config = dict(
    intermediate_size=2048,
    norm='rmsnorm',
    positions='learned',
    tie_word_embeddings=False,
    lr_mult_up=1.19,
    warmup_steps=0,
    schedule='wsd',
)
Each number is 128 + 24 x the weight over the matrix's rms, rounded and kept within 0 to 255. Layers, rows and columns count from 0. Numbers have three digits each.

# layer 5 attention value, 768x768, rms 0.0244, rows 318-343, columns 384-511
155087096122151093127141109141157079126111101137148108098177121167154149138116125116094119153107135140102161114102150166132163127080142142105168174135123102118179144119135125115111138172158154085162111112134104126123120156123183111146138146147133129165107149095142127120112129140122152096122116129151124130181122133119156158132096122097106132139093143116126094121120131137040084106101
138094122112115135163135137167135181111126098132138109137101145148122105136109122153128172140138140117142118140064140127188144166121138136166127085125091129155117116081091096089102191125110104154104131125131103127140113103134144123105106164152128114138156137137145150119176130103158114140123161142112149156138117082145101140123137130133119133107105138079127114130106160150137113148141
142120102137129145171152136153138139116134126147126122157122155108128109111174125133127116120138165130160132139134136118123173100124167122175131132142153145102146128086133124141124151159124146071114149122121119098125113088123151119117139145174150129090113125157135119144077146120154097132147075088166087096129124118129056139141132144166075108138138108091121132136132135144202111141116
119141121151147108106105126140112128148127163155130131112195164156127135110176062147135141118174150110110155145169154136140138147124195113110125132118154085096125106126116109120163100161140118120104127138089136114072110075134137101123130121116128123097142111086153141107145113103123140111128127144096116139123169127122152126149162106124095132169118080135168117111128145151061130138091
161147168112135153163094102138125132107108135117152143111131097122121206125121158128100097122114115099137133117114162127119104129108156119128147105096132115187163105150147136133096103158141123115133119130105140176103078074145160102096138121140167110107144128132122106142122114137135124118148143144152119134107121141136146101110138162111102113135137105167167112141137087125128126099168
118119114157123137122113130145141135158133108121094138105090142116110121118140121133139115133120155110103133139117135099149147117146105145132110155136126114104122131149164107110143115082157119163105164183126138116095137111159101112122083120124110155119110096138185139147123113137144124155137106099139095126144150125129129120175145107111167077172111153118142105141152170119161165145135
125122159121144135085128139099130104089107136099111144160108119109119122092115123154162124137157120077138098158126154134110168081094149099138129119120089132130116142131142095133106140071102144150145150134145131157151119173132121126100135134116109115128117149128109161057152159127119097151149129105150157133129101103128113101103141140115085130120145169102134134122136157111182107123123
128135139108137127174136143129084120119102186095171165111162131145163153127140106117125136175143119182127139136158102154145168135145129127111111111114140133134116142160108144104135171130163108108124131137087108154106119105131133119134113124150112117152147109142118108114128163100156111127121094130144143124117081090155086113097098114132128112147100112136149084118105186109076132126139
168133107117161095133146132160139143158116143125140088141152094099145128112139147116107122119097153110123107155110151123144148091151126139145118120152128112149122159092118153144122110108103126139128130097148114157145173188110141120144127145112109097131151112105114118147126146122152101139107102173160117116188107087076141082148119128112086147146138106104107109063105178137120142155090
143097130155140142140153122123105079163141108116043160126107130141131133131127096116132106131114101121130129121098129120142153150105150076132144176115065119109131115132132144171115118167109136130148128162140135153110125095105133094173103139144135142127122130119143121136139143145166104129121151129117113156110133123112133077073119110114138111108114118108109140109160074128091139134124
128113110100112126104128119079139134131132124098166109097109095143137161116127148160129109128158132103123134127126133135162149117156124098127138074104126121128143158138115111167108125135129149119187130109120144116096121145123144129129144114130148107126160166116124125102107132124153179187100128135122157136131108106166134150117099139141147121123137123142130151116137079118139089138110
147131153121121111117105097131105113122102155124111145097144084145125105093114114117131119140131150090122111135154155163133149130142099135093155126167143102155101147119157143064150070189136123123156126133156127101140169144101103134168129113099162095151111127107155161124165118140112099109142099107131143139140143121104119112115105093128111167170180148105136110129128185135125116120118
162134106101099047136094111120134148121121129161112138145129166167150165114089133100137079127053142128163144134161096141121130114098163113129135135150134102132124098142136127116112131129111119130073133115116066164124144126143101098150117181165154138102119143093148125136118134149119148108150161144129139127107142141152150135146108094108098154082130112123132154115121109157109114104095
103108078102122132102148161124125125091125113130113109084145106101148078152141141123121098154134092104159177115142102123153138093150114180136142108143152105169105154131166159140095083097154182134086113122134138103141115136150112140127132155106089131130144131146128159099130141108114137127129095129150091128155113120153092119121111138157130170115117159115096100114137122152157084146096
126149162094153099140114132114106190073109135122125099068139184121127152112129121153099119124158132100099131123090157127136151095124134113109127124163133138154132127136095132109084129124129128123100119172151138102189093107129131119168106166109158082103130129121145110145132128118184110096072179129134148122105125128111114130115157081151098127150169113125175103138116145125105145099117
139155107128150140131106110113163137124111108096114151127054126128122131118121146079161142119160140122136114123138118160116143127155131127136116092144129133132134108157153129169145141116080100112192118110111142125119098143120151134133106167109113176153101130140134121111138112133145076115126113115118130193136157138102159116099147117119124148158167131130180135127148192148181170087175
083139100125136128125081123134129136146103119080117112122069108137147113160112130139138134094083126120138101147100104101116133123183116108165130128110085142125151113125149128164142173119105135129145105114109150152121141127101156139167110099146123148134123140127120160126088110088121146129152109133122140104145160097096093091096160114112150166137097131143113113115114086107136160171153
170118078145126118108118109148128113121132110124122116110066130131126140120148123145133157092187153144128124080168156132124103173120130135124115092107105100079147137119138116111117089155100121136100093122148092121147103148137144160173111132120189139145094125139178126122107135178130148150125127089111123156081142125100139149099142114143125172119155114175155152132118127141195118177097
119146118117135155106124123134162097104154146151153103167104124132114152141136101134133144125155145084106086128145128125105088133105123146121130136104134103159135145128110127168096144118097152089159121125130124127115150129123161083083150136127090113134146136138127085151108127142105130169154158148115129135115171132103130094122105152114124151163136146092107105128144116134100130154132
168080136120168122134133150117137129132104154177129128078154090084167163153131126166121125142120119171102117150128114131148132091122109133130087120112135130101133151104111135143144125137131123129143120140105137125176120099131103054135112115132126117139171127135151134105138128113114115145084160117124113123170109148147120170144113099127086172162146112106149099156142152124120143091126
112165110120109100111131106129121102113121151123151156124136109154163131111139126115129142110140115115143133149147126131132130136118123136113123091166106126095185122171138120131148149086158118117110153113144124145141142149109112149116132126182133123171143135146114138114144125111080127162155138114144107132149095081189138141136135143140116105128179139112151141108161076127173116173098
129108121115127170123137172119125107161101105096112119120134103124153108140164130139146106141121121139116099089093135158137158148169168127115163132118136106115099125119111136119131154154156174170116098097134091083155123177105132105126155165109098165108122131075106135129089152159106154103147159179114160101181137065115121123111136079157146135145099119092141128140127145108089102132104
155145108104111138126136118166149084156149119112122164144112166143143134112125091132153106115168151141124140149128114136150119131141150106136110111103130137137097144177137135161083117093104113110139155133133118123063128145128124112132113151139098151139142119127139158123113129138130125166086138151119140115111186085152135135116141155118078139153112121130116123112103135135106102175111
087141088104095141153115122160174157130159127140096169146151152087160135147114147131101109101145121119142132102125118114150123142154111098095140141144104116137119129121117096155108126114134151126107157140112107154102122118113142151167141136099088141153136134122129124109085123157129122125153135128114139125102107130145133146114136086119137115136169135115107138120109145137139112161162
115120101138130083179077112151154093137156122137132173127135126148161117143144173094126137088089140109106123146128117100147153132143103160179121166116141134167141090129135096116123156126115123106078138131094099113114137118098136134147105113159150135134108102159182120102166149101101143132111118132141117088128124146133116121135153153136141120064131145138125139160135103136096115176113
140141099094133179111138108132113102143131114071219148144152146130092100107135138105117118133089137141115104108096109113130135113103146121115144136146134130104121118112121132125108139115135110113157142096173151128160143132143149130119128150102164146136116112134141102138129120088133113138087127114096107121134099137119119110122086157139140157136125132121124151165116122133156110131127
# layer 5 attention output (transposed), 768x768, rms 0.0278, rows 318-342, columns 384-511
137129112143131134173108124148115119138097142104074099135128104113103181163157177112151138109115156127103108142100128153140119141116168127087129128090089169110138111113162133072138118140187099106141132118153159152105165133142158095133100086099138135081153137144145122114123128182154110072159147096120124182179127144167141110109123084113106132150129172132139122101128135164111125132134
118113122117092112149134120139116124106101140116168114154114141122095134129109075123106142131155121115144091103094096124097140128127081140156152136132083096146111155155130146136117115138088113122097125124133079129140070113106164160135116146128120115130158154124110112100137075101146155096131100108121196123078118137111191132126169097128102140108082136145135130133128151118076163150135
141139118102144098171117146146143118137142105150118117157118135107105147142132161153135204123094151101138166105135127124116142115136166101116121116118146148157115095114115147146129143125112125145140166117139139165112099149101105089130115130128134118090168114147106127110087137136116150127122180127150173151119130160120094131138157144119101124154114082149136148137130156141115085137146
121128123114139123102108107108117117153110111105173162087090180161130103163153101132123116123143178129090133106120165139151165157127171141107132145162125113112148098085110159120141141144137091133138196115127135141137129123137073096155126102082149120108170083173079114153137130157157115128138133093126124136107087102148143136112136096145116111117119095188185142112140119149077128090118
151124108110134156186108120118148162111109071135160126110101134107144153149100113165163149138103143144118117093103171093102030139106150159143134139128138107155113094110142108119117121129079112128142158122134146109110103136127170105125152146094143138144120138130126125138114181135151130117168112110132103127094123154116115132145117126106112108153116137135168121152113108139121150098132
153069151117134099178106134140107141108098125095118093116099139150119126130136143137105145122114130121130141124108104098134133141098104146138103153141166095150143115132091090135163115104118142114131121173164150101106175135115106129095138135126179140150095163160126144136116114097142154124116093119120171116147121131147110124110111119145111101153124110132096121109176157145113145157140
111162120126150114100171128132098108135115114144102141155119098124108117110172114148119128111142133095114145106134150160087114115136154085091117121112087130099148095096170132163174126084192053117115152154119170147142141165151160133097160131144142098170119117102129150140165119099087141119157116148122128148108110170143094103145145142132111149128115151096177094129164120122139097114150
171154112138153129141158144129126141120128142168139143090138124126158112128143172117142144110114122159135123107142116115143120091113138171138117161124120154110107151155134127119154158132140122118130152133106108125117112103137149137123149133136104115106132100114095139095153137111108112140150166132098115185140091125131106121103146147087131116108127144112151117116106169125112112176132
128113143112143095132095109140099188136111127115112114157117141130114122139139131101105099092126138150145126128119133151135101124122132141127127164098117162123137104102116093135125120121117149120101103136113142131136114147117114162148128135104115132131158124136107125128109094134149123142155159166139093121115145154150147115141147126113098137124107110148135103063112149134118130123167
133117141122114142136168113124132130121130122069072115154129134101149140148110126154136123123106104143133099112111133128105128111130119125148132194119101150144137157140118115135170120157117097144137103122114099172124100114113191102166124106136102112128162118152158149104132178108122085099169156135091094149096150109108138103159128131127099111094113111119140129117124143134150147129121
134121106158132105136145154125165121148148083134145111146148083128096129104141126139139106143120124136124117121102141137145105125111141093140109095090117130134132140131120111163160109125113138133155112097141177141122131176138137104126129115124107110099124112198128121110100135122140114137092095098101136157134119129106129165124166095113145080133141148118112119114107095072158139082127
165136152140108118144120154114122122140110132100109138138109090148127137138103111109101128129093161121116113129123125143132144133124126123132142110119126124154106127085120137106105135123135111072116121112137129167140170127128124171121130175116144123135148131099134132090132101105096124120144164132102111147154134118120140108125168096084147139156122147134173103140099115169130125109121
105153150151092087138087179143094155119135110139139147117131147120108131132117111138121150106127163154153118143130129102100116110081154147080114151126105119116125153145145109121115108094115148104109129157136147125141125164175133080172080158114143126096114099112136093133117110110152141140112149106149089129146108113115110137119119110158114147110119076122122132095136085133109130125140
143133087064125143138140094148125094072108102153132113095154124164113136112120142110118109123129116103146203115113116122143132152124141143116111105131104124095166128131156114114146125092143133107134097131125139117101146082132112089092114141151139091114127176114155143156129151115075099109130118170118162117148073128109166160149148128136122126131109146113110126132143123144117122137100
118146148095102122149158180098118108087145099137122107127153140143093138096123137118140138133133132116130111142114144133111155071141096074123121118119110118134142117112170143152113118097102133156149156105138151108107112122144156134153119155123093113139180128126124136131163164113180109129121166117128084103118149073156161122126137092104117147107149122127188146158166135129104140166148
113119122129128145119137119117095084118115119127111117155099134116102109135127117142119167131133121180121110103114133149149152151136131128138114121142148132102099113159149084143157125174140102107176102155135141128130146106139150111137125117178120103128126158141139121112109126116161085128113153171131173141165169100121148130120131125116071094115101152103205156102156132127116122087103
126142095104141093094128120133150151110141137084170090149140146124163112158134094137131088126098101107134141137112123116134098153117114154154148113123093136114148132152184126131133155134122102092127173141118100156105138112102106121140107117118130147120155094086156170138079128144083133119110119140130180131101111138128102128121137084150177130136120127109099151091110095144170101147158
154089176102146134127138109110165156092138143127118110125119122107103123142150143124121135133121155148100125160136145134146108183136078132141124155138126108092137179118103133157123094129144140159139126113151134103118125101133130108166106180148159113170120154173191120129108086124138121145138137085087147150162116136100141150142136166133152110095134171154170133094153142127129098119100
139112162114095143141106125117147140130116133138158137159162138126162127127133152121068065144116136109118130135160115086112123157143143128158135121095124169092146128146168105094136153125067139115131141137127162120108137156122111104118136058128124131150151129131144118116120127133132145131106144139128162107144128142157097132131141102145126159121090132138102111149161148122124104093100
141122104115121134169082136158117134098103159149158121125163077105127135141146139158148179152130103104100116137120176187135106099157099129140131145133144122111119156097110109137096138108142141117110099150121107127171095119117124106173115136143090140153111134131110109115115168128111116126102141089131124136169132110157101140147124127103136139090145076108149129102114101110090136158129
106147143117170137125154151133134151108158159127135131103114124120138095157152135146142161145119136150100108126128142123108117127127145145080165158111126133137122077122131123136125155120135124101088108156145107154106139144125162131140146116143143097140153141163116102159138164119109114124153085139159168088130111119100124105111126102160158131092133192131174152111125116161135091135136
092138117126158170105143110137088131136125104080139146128053096128124116113115112115123117132115114120159121155116125132123107124136136132091129087130116150124169157142130149127167141103119169148149146123123127131166111141141119149137159138078134169165126126089108127108134099142104128129118121100132111124147086127094146117146190117133117119177110113126116117110185130114135120123102
118125124125092131140139128126163112173112133148153133152125157113110125093142103119145055120145149165176123163112130124096132168108157074130115154124148133160124162188080128152107165137142129131148150107123186201111124146121088123145121125132101113100165123151120127112155115126109107133122134123096140135111123113108122134140185147157144049130117123115126135117158133087119108161109
075135116110112132160153170113101109131121163094104143117136163102153132095132083134124141117153146101152136143136143131150115169160124086124107143190104126160141119156080148121148129140125138169135113109100169088139173096113129120129151122093090094138115160133093077098128146140106134116127134131098145096124121102107103155150153162140099134097113135089127126135114151114115101125129
134182122145117087150072107125125136131144128113161131124132165104139174130132129166155162112097099115137143135125101092103125104130155149154133175112144115154127062152142113100144153154131132138115136103090127109062129105127109138129154128120128179120122167124143119136122130107104134076119137120116158116154143109137111083140139117136179134108110155141120095138084113140144141181084